{
  "n_layer": 10,
  "head_dim": 64,
  "activation": "squared_relu",
  "norm_eps": 1e-05,
  "positions": "rope",
  "rope_fraction": 1.0,
  "bias": "none",
  "init_std_o": 0.0,
  "init_std_up": 0.0223,
  "init_std_down": 0.0,
  "warmup_steps": 595,
  "decay_shape": "linear",
  "batch_tokens": 65536,
  "train_tokens": 487800000
}
Each number is 500 + 50 x the weight over its row's rms, rounded and kept within 0 to 999. Layers, rows and columns count from 0. Numbers have three digits each. The size before them is the row's rms in percent of the matrix's.

# up: layer 3 MLP up, 3584x448, rms 0.0618, rows 787-899, columns 56-111
# down: layer 3 MLP down (transposed), 3584x448, rms 0.0557, rows 787-898, columns 56-111
up787 101:482509413503533429572571499441527518518502598444606488523464575419436480537538440468603589500454420520459592520521609558462368551534526515516474544483517517501479501496
down787 102:526489449473478513521435575399498503388477541503413500538443496539596510471488541600486483544555486513502491522544504492609500454475603493521455485445595512456555488453
up788 107:519490489479525589482539565502440428468458615438570531487591480439506428571417398460638531486494424501470595463528480520491558562456483463546409492536394529583573587464
down788 101:481513392603489398557460463495500511565488515512348514475531546537538445500545505562455517507469483490533570389447527490523574426574584429541428511454618387427524481427
up789 087:616499435496543490482511500498529530570527561479502504499521537503515456446502521371496595559525542504503556361578458572554444482460480543498522416452497527526570519418
down789 084:387529423524494496626499403543492464591520577546484499509571560405545510554485605481420486514446558507524442509517530479533515437470466523482492567535404556494538509501
up790 095:480498492492493454417489504554465446575473561536545548414547540485487553518481451451528484444489430457509430480495535574545495568509540571537552456584469507425527468557
down790 096:390491429513474531509483499531492602512479550490473514455596485520526609519527429520434496520481517487498517442408475514489574572597404488462480520501422541484564547485
up791 107:513546435510557512586445655491494403431499473548485482562533573447421471524491474509506471489497541432431530492516605494385586488555562546413448444507526521586445467563
down791 104:556447469515498511506609499643563528505447560451613585472510502507525395469470514423609477404517419483520522531488451464511457489512447444457623583450522519550543467473
up792 103:523480486476527460457433537435492599432565528493501452543452509546500541546500502523493562595467486447474466377469532501520551449504528511466440479537564488649484503500
down792 105:499520534471525438468461566491454489551471615499490473476431441516462449511483626588455503526556468561549577483459443524505450533447505448574443451469441443426547552405
up793 103:479531474558511534481462547476480491555493496454478407508572544562503519556458454521615417567392496463542544448548501485506472525599561533513522529527457504468512537438
down793 104:491571557515506488529467388471417476534546492495561525480447488538498541516479551487540557463581480510567466494530491464470386512535570446631521536453659595433517490497
up794 098:509486474478444531552498492435534430510527517511438497455625476500500477549462515401484490467533422459458466499507491501536525554538576495367501479534450567525500473378
down794 096:458530500518503440456487468495613480473452538445468492510467455440502470530474496587500555539500493540522496494566521447430494603542452576377513457459506491530485504534
up795 102:518553577527512509501466486390423393519438511521589461454454512526448439530517459447503422558422526587514487429478511587446480537511458512537486527514381597445499487619
down795 103:541464511565503421437376539597518462404540540465475552479570601508395485491525521548565491439530466459529556500561487446534514558535519620459447438467555404469466458558
up796 096:563506443558583526432570624420445485597458475475504482571511514449572529380530497475597432540589528468438599443513470591482512422492452480508382462463388569533453550543
down796 093:430483557535464476545472469585404394461542512504545526572400505532484517460519515517504508485401580545463471549562423460423555531587582528464547486497510429354408622388
up797 038:601474493512473510445548545421575578469546471417515509627523513459483501443405376531536564530493566528425571414477520526525472413479461531493520418519489530465517568516
down797 030:508594442505563444539474586493435471416507607443472473426444457528512494508466584506558474459416519522466517525510406485469573505499456544513531500527471465499559568429
up798 108:518565481519527474568458478402520500442540504457518466484442586454461456470408541436487563565550442521500476470530576623521479505507438534378496501461489467400613499540
down798 112:472542482478550544497470521499497520564464485496478426485507561459473576502481482556509439547575510545527377538473445522493542470494521548560441523458510584419556529551
up799 094:609597488483530473402459514496554469525482436470543546596577452434450574532478534422572520488452514461498449445642591498492560420491469519500558433559493453486602507427
down799 097:511449541492419506478485558527397479539550518486537502462435510516511533513582426553441475496503528465519514558522479509502466549529427456484503540538470466545480457442
up800 095:486517404505477581490526498467510560452452532463553436500509510507453544533464501482531453559522560504498464423539511486515485522520489478560479535555455412441471529448
down800 098:469513488505452534476498409495468563455449483508444424489490476445481504496460541453602579524473490528456548417486487492567421499574492395592508459410513484514562498539
up801 100:542502550509529544564478464456549532621577574463542445476490545450602442523427442467452486580480425567414483455602502549506522437441573577547514432534518472481600437578
down801 102:475578515490598566500515421523517521565488461474452555508499513493499497499510562507540554506473526483565534529524371517462558520587526490503469464486534535444454485457
up802 103:562514512524541522584559566432475546552537525404553462507437587485476426424512490542429474495575465416509490536511499512603439504515566474496566530366526503533544488467
down802 105:408484535600512477450459549533541479437530501496464551573484576473471460501542425514458475444625548474435487553490517465529570531489558597462498456570535447490431441586
up803 078:471481528485454503473496545466589475389507497521493535570514507546518488554493513563468562574412569463491449500407507474547452497410465452471509370522507518508503631409
down803 078:494465596479550537453483505555479494505495446602513537487508534498462494505394480485530445506520509472566508488571463373447471519475465554501400435486526505437498437493
up804 094:634406476555598543552538546491495535481426502496508477548459462396527504535540411428467470546539482525437489620522485547562547459453574529479505422467465506506492462454
down804 097:495539515503480504517485467560547496486484578478448552426461364519426494467485531509570415452562558414477472512494573452452496515537475492437497629424435522607460493542
up805 111:602549383450488395542460508389560440502499581414515461498501462438517497471519497474515560491529530457512461377583478524413521430562578615438491503546478543482442540499
down805 109:406529588523450481424487493424495506497457394580418551481427516448554521518494534459509562487455375485515553531526512542537365438461493463599560481495454458539550533558
up806 107:438530578491470564472486480491556521534521551465461437464471440449491515571448505496505539536564482481482494505512416537498538536486507538439549497543433590558513474406
down806 107:547474461535567546542500548416492450507454470571477503552562432447506479431477424564565441483482470513462471545424535459472578425471540467474443517495526490539416474486
up807 090:506421538476489489461405528448566517451467559405479503518495646439525500578479450492476543512566546531519516399434516584476469489496495514460547389485476561487479530464
down807 091:551621525485490448603454492469507483393496590524482489560466474553474487470453531534440500488500520485535374570592488482430438495543525460468487440516467521515499532542
up808 084:487465437585501541442502457500485483493551508464590476506454571453572425485541457463517443512442526538490495524483453541488454498477618464497467386412302574475439531522
down808 087:465516598484539418593434561519416517529467501604522537509451490519561513452480650448512441552504410561448515495535552523569479546555482497433465423539562491438534520493
up809 102:508577462506481506494512500495592508503418610549569514512510439556461469521456487445558585490502390482519523488423455522459526494555495543466571478541494596520509527472
down809 102:518438536502592559481524407507540452485456460487465505437524629550497559493481469616585475459443550493478523419446546530585533471525483475499494489462466429574468530566
up810 091:489512500452472413490532498464561473506493585460447415428459565344494451532455545485500419535569557466427465461505478489556444436484511487579510506422410463570595532497
down810 094:500492477529475534450505561546404422444448513514568586484487452495572539600593539490385506494535512494487634532455484500540374564525637482425518575491497531468472461456
up811 108:446445527488515546458476490536510496484497551561608455445553491489406398550566468505494405522469515561547642431599632563456494490485563440530541437445530510565548561502
down811 109:473428553464456538574615445569540578503524475517495491533582549543530461488493527591519562552559457495458461415455518484509529462547459466357481426425561444515500462535
up812 090:478380436600529391428536574566425506614492471429503484534622545469502511550432520441498507587518501513443544461585534498532490490484493589563524404580505622399442518504
down812 087:517471474482589485541429489568482525533476453578513516551496492507405583429480480483518582509536480464510500541565497506575499473476520566470509408489453452431491538506
up813 103:544495538475433515594500525484439491491525429567592487494471559480477464539536592483528505573458440555584485430611540499494472491488555625519494422440474554517575460392
down813 102:415421470427527561458437463545480590416518443550501515524418383471500490554490502504518561530607436370505516461532532488431378474607503394506506522506567513508592428473
up814 083:615511549523477449471561543484540459535493533370424471553555506482423517538532466569498521576500449484522501421511449570486517430471502525577543429530455466467508563524
down814 086:555452542505446547483496599488454529549566527521417545501507471549470517548559455537446539500442566533347469495486485488459470489479489451493539498470480534436552479477
up815 123:462485557431500510435543502510508470522431533472533426454457564530460481501511491494534519523554556436402521516449513515379501516481528561513556386487521548436496518441
down815 121:473446490519526456534525487517514430522473526478502485495563515538502504469490591484539479436537583495506472491447523470415494457514514524474456478456537486489529555506
up816 101:544504466507441457507434504351470497536509536481481593473460503554464363482451425475491568434534416467531498417471538562519524434478619545525480446491482467497518531475
down816 100:578565495465519471478476430570667475566471523527443615448487527456506556518537532479492479547516491559497509512525519434541549511459437585511490588434427497544390457553
up817 093:496393516494434485508516448532527480506473529475436451465436514530469570578433546536610446495467519517504469453486494586441522533535595459538544490481573582483545488520
down817 096:469463506581418487543567403537558451543461420364463486545515494452540444606499499564461480467447575535420602505491405389558534519530497470415482463419559457450499433490
up818 115:472523544495488526510472582444489514569432611555622549507465529534508510477443485476499587470511435540398603502505475540555529524520449521444533519530523538529426472467
down818 114:492487493486524482424505504442624502446397572535481479539412541474470521450502571458513502510604429593600472552574519504501578522475538512498545533481477462467479407526
up819 107:538483435523520471462570596467442474417456530432596451517528478440561494392514500497463542541496453527494522475448471452463522492375603480485432439498491485551577577394
down819 106:506394451409456516472481592497504394409546513495510560498573582516556551435508520503509463554473465542521523435423474504465502560532582568482501455490540512446443485507
up820 086:511509512509525424490478563408454461466606458503517600508430561534504486496539453497436481523511499528396474506563403451532539486556452461390446486473542462581535579495
down820 092:546539410471470487519497475520581547572458576474405462444516486400453520491413378486523518439506501504523542528472501535443485530420459665433506494490520516529453448510
up821 120:601514505442443513462510520450549566511519509474496473484479539436454497466436546518587484487467454548415507477475636530524599518427543556457469465504498503544486575516
down821 121:506459501524535455485527564488501496537468561666523532552502423476418649465494412402519469462574427536545514513419527537493483430484549588473486497562505551612456532570
up822 102:511510460497495509500484431352524511500470495555456466464586503594512546528508481465581590507589394579483630366487595614535567506471486504577514493520449542419485480540
down822 102:430555480403488481508520532436553541557494530469507569616444499545545500393422476423493471527409523534554411456571470528510483470493427466513592506575563516506469502520
up823 096:501477491475414470437442465498497531464546526464533514534479527495470511551508475450446398491413564514527509500563439542518482470491505556471603486481534380481432487467
down823 097:402541446517486510523466509583627537542493442475526516421520453492473445420385441573528528480481463530592512511411551440532539586477449509501508479502525549541547445495
up824 095:593475432526580441479489595446520558556440489455541520524529519437492491449506420509492472596500513492419457515472528547497527500494517513430520495569527416508453532545
down824 094:477516552496548472473526496491387520481502472435465543577520511529560517508506542564458450514426504498423505501583552509510443609601502487540485556497637519515479537517
up825 099:465465466499505428542486442532449442575526547488567532440464586470487492471505410516520499449487604467449525470680419507569544590496552499435596551567432571497521520523
down825 099:546540537513502522474551540508601385530443489482509522606545525575497495483461527458526598461423581495481467443503481504599565464470444481441562528578463512396486537502
up826 103:561532496402497402419518533471510618525487526503515576491518555571547521483530523467564562632551521537512503495451439555558431580438494476550469521497530422494634529443
down826 103:452443507543565594532507494492498496438429521445538509426615516461417489476607490438526512538548487477503512486530543447488511464536540499403496503467479483482537596561
up827 089:496464563525476481542477583506451471491505582544527592512564526487507510435491423521541565560488569471522461421488516546509412506601481516433480512402525505462466610497
down827 088:490538555478523539478532381418429535578511492491521485556482557591556552474527440536481528488453462493517542452594469615499431509565502490490481453523496450478550560421
up828 108:401442543422562584484543447457549508383604544458522563575461504505486500570548554483573386620518541447449481490509552522467493479542476410529564489510529572536486564474
down828 111:484498506489531467508477484570496490553548547587512505526539543524464525529537514423627463422492490455486471558458494488499508573492502526411495482468545514507615536527
up829 093:425449550477450510427490558482429426542514582525527432486485513474461518466515482522473484508531543489498475445426430441544580450527542500441471460477476520444528534517
down829 096:544587545410468542484487527538558412530604463491488568522527447528554533500617523492393544543421463522403562523497467474550557520524468482515535534555513489535417505433
up830 097:475467543513408480555565514496513519499514559511554510614506482555504459402475512539514459555564558490469488422510540496504424450551602507519650468422395512490486440454
down830 095:496424563451549589418447512483503477496562485424489512494503463494449545488551391490467471517532550508478486473540528408434532504572533403492481479447522565557459467521
up831 041:519393453570444520500452534416500468470520510456602494593571512524443481519488398418572498503533546460510541485452495510483471576523485548448487466518533600522584536381
down831 032:492487532504493472557491488463505538524490536473540519565528461431520479487482513535528574538633482576424469534585480567507549360516542526500516499518359489557575521545
up832 081:629515534640478416547406530394493536502414535498521452545480484470516465426526470535469552561481547396470584492547421570496509531486534634454499499505456478492560565505
down832 086:530502553480483502437510489522454568518472549628465529486495502521574471515482468586490575440475565501460549481433525590563519448468476489552504607467495523542506529471
up833 119:466469529501482530535478496516472508517431493527536409600471544509440414526528431494551459553477484497432515433478468527445460479513465486432512446551448549389560509500
down833 115:477492507538430516516580535455369531497488522510460544539473475538471496474511451458526528466515461502460545556508537524577449443529525445448521519617372557500539502469
up834 101:583473406503438398484561520465469490497552548441579520520509472481570526466404469446597501496522468493516461493487589497477465489535568523532486490426528462531545479459
down834 101:462532557488556453503461531533330458480502489509495560551503593494502465451459446485503464510588575472419341539572552518478416517457567419570485520517533448499512514486
up835 094:520439417506516415496471512429436422473518568432481434524492580369531345443397502514518464539421447545461461508532519528488451530545587481423498438592530580480463451408
down835 097:506507449525342374507607464461497557494515435548532541446455452491630464487520462442492477509492449457471590565468512509505551525471499496442579499616446563556430518490
up836 096:536492503460524499453504451434500548333473487524542491542525428567526452540522521524582545554432540449471514456409468493520564600434554459559499502504415535391561484412
down836 098:393587543537552575422483508494358511508539516532494605509492496521480532501380409528486478503499516454405429514531589438478394466465481413520514515514532522568420512574
up837 097:572473573534424528467553509494538564409552474540509446500560533445416417569506515512541472609492500413504498462518502527541453451439616517412480457483541516507492504444
down837 094:508526545446513537501461444445514449626476534497480556513471502558566563439519532471471505402452596570464455494423436531469457514535512490520495538432529588581543423485
up838 111:508525448542558487504495565467461559527427577520498462506475545452472423434400454403465516593580460462493507518463500482555602524511481435455351466435525473517437579537
down838 113:538562508452504571411491441492538536466546470531571495623415532547620502511549473571428479475483475437535446510431543576479410495484477558537467526462491476508546490511
up839 101:449533550550567529542473529424454448531435559463551555426447576467462440503411439527534538589482460441454478435537613515466517420559435467423494443403515517445448562593
down839 102:400415474550559459567541512461585560529561477481544497530413515428504521526475437462507448510591507475497416554478522565521528420495414425511530466467541524546547606492
up840 097:465395391613501537547489503480512500466433573543497419528487547448550476498481450472556503499497482488503495527514503505514394448605480478538476466455415592433529537538
down840 101:536445482493536502536421496504487477437567562436513414493467544434456509509519408477408412498472529475491543578525540459491506424389443582452507559459368497432486466451
up841 035:532445441451502427560450539421470464484461557500544460522522529451464511469508399496547534540526508535529488472573473505504552461516487565451493445481525485462559532460
down841 026:506503515515531543514492510538518463487612563453596492466525518542453485454471578587503479461497482561527451489499526506558571488498517461514403475449479558458539524474
up842 091:465411543511494547493488530465528539448494492435526521605557484536444555600465459557468493533508575468423454475392496556425558437555513482443497438411499548489462551415
down842 094:584562532425367589555589421431491545545554503566535470493478535472502524423516442464548489571564478563498525506459533489522450482498550471537491522585353491495532506425
up843 091:506545509507531487501535554518467524533504506521476515552461585480470527389483502483620415452455452419412492398497547544538547559538440519490530460465472560462666543531
down843 093:442515536569547509515475484444428515538539478544522577455585508508502551581425349460445432465480525542568484530479507494520497478490549549490457467481639467538513533426
up844 088:505388490417494537505505451527501578541502524512545485477498582399505515506528478500526492479490595494497534507525494410425531442515539546510434468429539507451457410441
down844 090:572373513477539455513476504533503515599474515439497432443532468561517537512511437593519471579496511563420518444443555477473507573546474457483467566502543507447433422452
up845 097:581481488456547484467472510409498483506521547510659482543505509506494432452482519542509377423499493477481467558506514520472487533421552648450402547548486490545490491459
down845 101:595467400512551397493538436431528523581443499471429477450445566430546544436500445519472527531661567468481499523427516420510474550503514518498490476501423465553513541455
up846 110:513498497525467416522578561483488519473441498482603351537448539383475502511461514465520526486446633422529524527529493445398458487520494573528668413544531510550546421451
down846 107:507539467503513531512465500496408482449512552489528487613522558478499524576498526484455411408514520491512455516522478493510510566520567455521445714477495430476555454568
up847 102:509531543537523413525446642486534586410476477536574491525479585522502495496430480444615406469446536447576476448420453504541525522556494497485537492547523538549575504533
down847 103:573494492412493547564517512524514503488476518478567564538510467481462500422574581436582409560533504460524516516466483505488476500524539418494537513555446561546476526441
up848 105:545403439497515529560526486421392427561505501447534465598483552508539467488478442398467437466477567481547524503464452609573480594489555506470450526547578481492522477423
down848 100:450462566503519519546522463635598538570550452463562461417472491472497483475480430502413481421528537594512557579497517472438463477441546495483468494455546509557476568543
up849 087:469545462528533464452505453558462553442539485497508579424473527479397530466493454381478440458445464509493483457501475511488445566438641457554572550472536567529520485509
down849 084:495456503497513544502470486486563515495464655475384446556448516542548386540491540611474644478565492518450508529483522479513529498498355540493495470550533460459519579495
up850 105:510404436491566526602472517427498480451416561466523511555529475391408487502477505516520511474501408487517590516477499589527540502411426487518560533523450558556508495498
down850 096:494518564508457567499462474425406522536536482515498498451555567558462486534490413422499422540383630575570447386558605542449556428524478494575416479468484455475474481455
up851 093:566472508548508453494592481400380414505523451498481527471619502552511463420509513580506511520508576551507575464455548403525507504496388582537510519465456505555447568540
down851 097:591457548496499362451552454513552540516496453483531478456490439514561483370494572540539510510608536571573525550541488486589500457488544505562491513484389512497388527537
up852 126:528585517456513477496467507475446561579577616535528444487553611516493483525544543479514536548453476597462477496560555600502458531536479522565465438479348543581524564526
down852 118:490488448562581465488530462495532443518385501576512538427480544501576571489448486574513511468368478458519481433473541485584500470510381493553478505375633454518497450581
up853 087:528381533503515477438484550474544567550543510459537448514441486574520462559508504521494451485551526590437507494562603538441443452540562474531539363518493617520499527490
down853 085:424543455562627592531518506482564542403460445571392485559502518452448588410520365492540501502452492476546491508505443503449519510525529451454450535465599461498527515416
up854 093:551466446556564520550501540487520508404581547514559468539428441486555536505526436512501510444502593438461510582388468511519547432476502542483455483411430595466466525509
down854 091:502549523572568438463472482527449527576455494555451478465549518489580559486559539513501445446557505488527493594545500549529473511458544430527452522490478474461428640478
up855 122:552514480512468555548483568415468459487531495426521516550492542509448503479495492536450510506493529523427541444484597505436504452520460507559454519499491526473444497400
down855 115:490547413472408517447496516489613496486496469625480532536476515423498452553493476411528544505478428468517495619538484534558520514431497475382581545567457484546510458522
up856 104:504459389476455542613516498499481475459504543566495417539438416389463468471556457567559491426492387509529637438570476423535529490497488507535524518479505515503518502504
down856 103:499555493635481500480578512524528457407475525561442556465542516531510457527490421537515528587490439561447485499522566414513573575511462465443537443535423510523482523502
up857 091:434440483536470525503532557528410525603513534526551498554505522506537558556521489506638505473533534441453422532488510489546481443484563437531522506456341530482591508419
down857 094:536540516476422558558463498453499483478526511583510541528410550538453555560589413459505419506505502397559470486484499526485502524505482492496569466497511557631454534452
up858 102:404495461566439524533496533442445451531488555403552435528517546378455443588512476625563496517539480448550565453567537477596581437447513596547461478395483478397440479552
down858 100:538505484503501526558484545544552545416534572568458407568491491485558541506479455414553432445522544448511477529474451481516414510547501382527421543434491468413538575655
up859 106:586519471510546474509520573466549496458458508522463573546419548506478455599475525408475526496463434461483569546544393516492528525493496531503573463504519520561428511438
down859 107:515511412447369529548474472508509545520378546421536454567466505553527408541519510541446533486490498589460586608458461497404435566546479457521519456519499472435526486511
up860 112:578495411509490455431503436425558434451518529556582439545461544506514445555507526492468476482498489508517519452491446544491445445505510534449445498584518532457592450495
down860 108:534528428546543659463508510512642430524436525468460511458490573555474521519519453520486652576481439566524542468478450432532494517503531491489562505463515543525546524529
up861 106:488468528505545539552510518493491486506501545536524452613449562561468443433518507495423461566427546449445576497530537498447533466543494610447541422412538489525499525489
down861 100:531520509521506563543543455465421405502501474581499443575483516513511490510506467427538430506486515493554457500427473551485479512585466531433612497556570569449389412431
up862 112:463496408529530478553465534487518579490550473494409462497494542453508496527441485394536465478539462528491460529626476572549514560452532568372502456505472520456533446431
down862 109:494505458565617484518483478471544527579557497563510576505501490420459595430489433460515539458469580526575432511417434508522498483478486535406515452521597520484511573459
up863 105:500496401497464439589576506509517499547488512577609473532450514485443512580538464475466516542523454520463518525514450556394467595466454500428554485463416427478456654499
down863 103:583509549484459611479574499512536482434502527342435545464505522605502551526542531511454547441498487517451559465514550432542496474485519470540475590447522449494500447387
up864 113:609547483446536551430530516464548509459602496519541556521554468632445482579497442471561548562543473509474514441549455482542523447450525483531664493626515450501582548417
down864 114:509431443522512507506445480530536507447510567502569384643445422489492508461478485488573455560455475491501526523475562550455492534461507478498444557601504417483551481540
up865 103:485531476474514497490474500506423462576482629501544470492572573460465439421537477525566469451509497477461610419574559466456452553579528546381579503414369452597551506444
down865 100:461523506411496467561494489555607519537512477544515543537477600486508468677509414450496494601415455543461508541551469484567601473491443558471521540445530462491441500517
up866 085:615558487486574429516534522586373581560484418467466552506525541537541596439474520589641436494580576497487538434481569487507424522581421464550555534463467562467458437499
down866 088:508543426588509450554548529487499561485553501533522535441365439384494465441515537446523495454491476556457508569524531470487511481535480475483527485535457475508468551423
up867 106:445478450508443472430517470418523466443486474476546467490527523545444516549510537534572521486490393466577534528451485528541399459567538481492563509464483463540582540472
down867 104:457563500457424497512473420564565542518463421488390522417541479466522469538448440575524473594431538555504521479452437474462495506430469458528432486531438461581446454586
up868 100:525486481552532484474443532406530436497426586441476451547527451486458445515417472404533481463596485613536559524517499437396490464561548570484553503431468543516468469491
down868 103:522487561471487479516588490490417451420460448415494530522427431434564514549547453472480399609454556570445500464552464587505486468437526469495460481540512322544598553481
up869 117:484541408590555498551465560482511511531508587493625496502470538434508441552447421433540540587636475572506558478515557492520500501505578449441498473381544491482506509419
down869 116:492556484440506563515540562495406502546467494582561434454500460466594515463528438500462481492437498507501561412528556516533472455517298528617500557495490513412547497496
up870 105:421437489543517515482386480499493509545472434449619390418590528482506506474412514420579505524519439493433549552611459543544486497494501523504470485506397534532491437484
down870 107:580482558524476501472619541511426538554498548378439449536487514508513421492548474411516511505523525501474512496503515561455501457449514496594493477510473554474502480455
up871 102:539544559536398435523502622516557552443533490499512492534479477439487428493460494422480584468505532446472502552498555487455503396460519605491417358519568492562452514513
down871 101:539571500461446537492533548532508580550502526559464514512429470476504505437544536358487470440479441505436464570451458523432506499476500535492509488506460510471443541536
up872 093:437437563521538560459491488544474451488534494452520466584608561435448547372525436497480413536470642527485496419506487532439550498553567563449511417402403507464418529501
down872 091:470574435507458484505431530493499512512567510458430538551462386530403464490531506446482564479491426438513460590459542501487422422485481436613507509575570591485584537405
up873 096:517421491577523480451465501528524550448563617557456481491529565498375429468508463483585574546521495529527467353509516536542383515590537431444492501514494555530595471556
down873 102:527515454533570497410533479444583548533536518443436520543587511564417504471514532423543508545586360538550523540470476591465529516470513472463505478556549502534485489550
up874 088:482476389427462465435479520479494464452472526415505455495514605436459452516583448489515475418472541452418507414558486491481429594535531576502530537482456490541439465511
down874 088:439513514429510483377480484542499524410494526514336559473536432570441523471501516439479507464478526560501374533541393446405526390514419434614463433498498454553488505495
up875 097:591386537517464537448602540491461569467509501440516464560502556494479553544542457543545513528467599493396444471490455636516572485479561527461447506554357416510534494478
down875 096:434424514569529579552444424642578398417558502613505585470503535490456429484534448578557495542523382556569522481538534483480479513618490430521486609493522578511382563590
up876 106:560517435476476544556419471358627500422531491415512470575539489546504434392475526410541454602502604561533523530433507516560467505482509546446494493482476555506471485449
down876 112:548519477549487545461390520482439490499489570482556488524422552528520470554537516500577419456443557482481445413483468571432462434454448486486398490516504573464510464479
up877 095:515474541526498555544530564477484466384523512500568495582471564438530502451393457532488394467427650455491460539444526434408489484483446576522502452474531493430449503550
down877 089:509510510452456477458572464475568498446570503466473491429449449454446562541537522497523448437512400508430469372548488500560537540442515494403536477521517446514460447471
up878 101:495414549447451520457489494533494502469490538526506482519492492516409548553507456430530515483463485509552551539592525529441384523490510471487534509501464543575532494507
down878 105:557501476533495525595475520558564453531514555439549501514455496494422487550463433473507522536530581440463494414446600495484487418505423464453488513463532604475535484441
up879 107:557525519457558499545505479470563465510495596481507498492433489460498557557560492403522520506505530387512549525548505475515557436471665500459589486414479440518617490477
down879 108:516437587467398475463516499591502510473470577451415479394504497432387472482468415472409516511499454385416561520453496547471481506456467537455581538491469467517394550440
up880 105:480504573646509422481522490459544511549455486464533561518567485463466498537529460475458503464421524396525545515395571498450539518516515560479476414512492490541408553407
down880 105:443518492605474505621512545391477564567541467521547473433477362484469537574540562353519487462451477506431604498392561503424529489534515498523527465506521479548530423512
up881 092:510504429467449488460618526546517551499506472486481578518518486501501524547509408482499542567558514493492447599409538474501480443459465486484493431481488473471578578496
down881 097:590461524487576512472433461539511422553510494603456380443487554421480434535451516519471547504491494486456530496530496533522516603518389413462542568516555470487553554511
up882 105:551568472517528518508413507466524478531501556454556505485530515478377498546467527507512529568557469517517598374499599537567581453538541573468433456466552501499434488534
down882 104:451531482533468538610533570421483509529554385453496549413469581572520469438496520567579473518453475538528570411524450463544508484464435437533465551520520480489414420497
up883 084:569481515495552535503536516446504576519591546501435553512419560533568473542515476465524473547598440463436428544459506606510497418560488546456539408510516579544617587403
down883 088:557494532527441417555525550560464501492532467435569578497533484513444533526404447549484477518505565498560497461521512453462452480469553418454487590498550466677373497504
up884 083:578462485557568463513470514418435600518490502483484472509538476548465537489438487543630409504562515522509534403520586442402490512512554509515495547537430506505443485452
down884 084:487526369537495475526545530563468550533461451428590506463475499466471494470565524506439467528373471462453477524467525586572494488477472552573543521558524476397515504554
up885 094:531544561495489417564431485476501470495474531486462477532520466534496515524478513518450569554553470527503426467406511549512567554378478540490438526479481528441536584554
down885 095:442494510506450514544543554451446483451509440563481513495489415583522505513599545373439466517460514519434579531517417580481430496526506600598390539431517516482423435492
up886 105:516466517531496446493538497485529545465552475478479520507550519494394477568418537399565545570442484466502552509498499484561538520480604529381491473542459374481540484479
down886 106:492529540570603485466472521537386452537456372446594426470400437532512504470488536490487473515465536464532502564605503509507558500547481478488434478562469514472492472475
up887 090:514507499485556483446472520547491516548541545598526534553423511490546527490516482394482414544514499479514501521517457543502533541484514472455500491447507528426574586511
down887 094:508552453489564515491357548458523457533530504566546495543480496573455513512450430504637437532498434502531498492479555603496530546457437475465455493497540465599410497542
up888 093:489568511487460552439548529482535516487432517451509517542564570540534533393456499523534527531546526397464423474423531513576531539450566528436564464563466531447591508476
down888 094:464418488485570420459425503445489481475568543565512469388457444481492412466577586443477443470507505544511453555483516456394440491477483515546391642458501483560455507490
up889 106:559449502511539448557477543507508462533505546468506502452466573553449393493492495496514538555553361554501441506532587552484508443481478613497443504480485535576558579525
down889 102:432549465518573433514439458535450486463512491517420484497556465509503562547524481445420451487507541387543468409522548565481483470513523485449467609509499466494517500466
up890 091:510556536498436569510523529423329430487537524475543530561538437559458529496383421433622413487441504532514476500547523483472448517534446468530464555521462553412554567468
down890 091:497465501452504569515387561594593477443436472526458502495531510485355595460495490486501531448531504454490562456507464490553551503461550467427536419477564509570568564559
up891 105:519493463510494489574488511461544533454547594509510485537475421471450483510467540543510551606567479534496488482479469543470521518391450465500478473392477526476593579457
down891 108:546480450504505570522547477486481495503502541513530507386463559522520574405465531427583497500455545518501452544535461489508534596367496574503543449530405503474459517488
up892 094:516516509522538396508545513559524590389500520531570479468441505426482542482409512484576472490589601458479412524434538449513557506574502482448472432452515538535585538452
down892 096:438404380513511514481409465485558559585493450499526585444452431524550489445567506486501424486463490533518495496505509504476553512487486442505571505487447494469514477426
up893 105:504441440575485466611517453473402507435443464470540502495615492469499499536463500502532501545590538528586538526457536453486577499465499565521506505472523468433505549527
down893 106:539504527496453439399612481503554550482506538561451569474494489591495490526493466589560438548526540500500412584539432582456481447481536443580574467476493540468509456486
up894 092:508458572511457531467434560531577497463470515567478493472505566500485414491445549470468441599538445507515470385505587579478489478482552492515487439438424516533562517498
down894 097:496523483515522457517501542496600495530566509514410431559469490470542472538480506511541449447555566527567462505471535533462500530463556587427460516428522485569521451525
up895 101:496552413528458509479469453374537519545534537543549441459447570536442432529424432463648489448520418531573482493492407579567504510625494516441517524469474424523509612516
down895 104:506455459540461446562465499532503471488575511499349407550545494523513480451533549443477504532516521491483422448486348450501453559492429481520449495493441560497505562526
up896 097:521522568444488502452513535472452507526468488472530459493438583514444414519512446513464557531524420547552526459626457539526439538621506511465511466419491458522534462582
down896 099:531448513522483561599438429501501474502534468461439529548597496491464493563622580529476495502603585529500575447476482464535532487465446516481481375490477460390606526457
up897 102:484492464495537482527472584521459531506490495418534553527474497435486395524483342430486524530499521476559541444542523531471526587543544455476466505439505401510568506539
down897 104:476540487489444477538567442513551436534480530511504478396516494422492533502461487454535538489557483495452472520491542495493528550491541447492526582497439419592515482469
up898 110:442510433461503605472552528395477433465388561493412473527511515442429452540418525502514456542455482447428495423527477556550515483489450453495521433504562421449562472490
down898 108:444579459486469584482569501508522551442391372447516524497498581532584552441447462459492510518516437553524509522538472533449483500527422485520460560468553512506464498516
up899 105:600473459471473519609471514350505473534573606488512476461430563494499453537446481471526415529551538466523443508467536507505548527477513552408474513486562566420474485439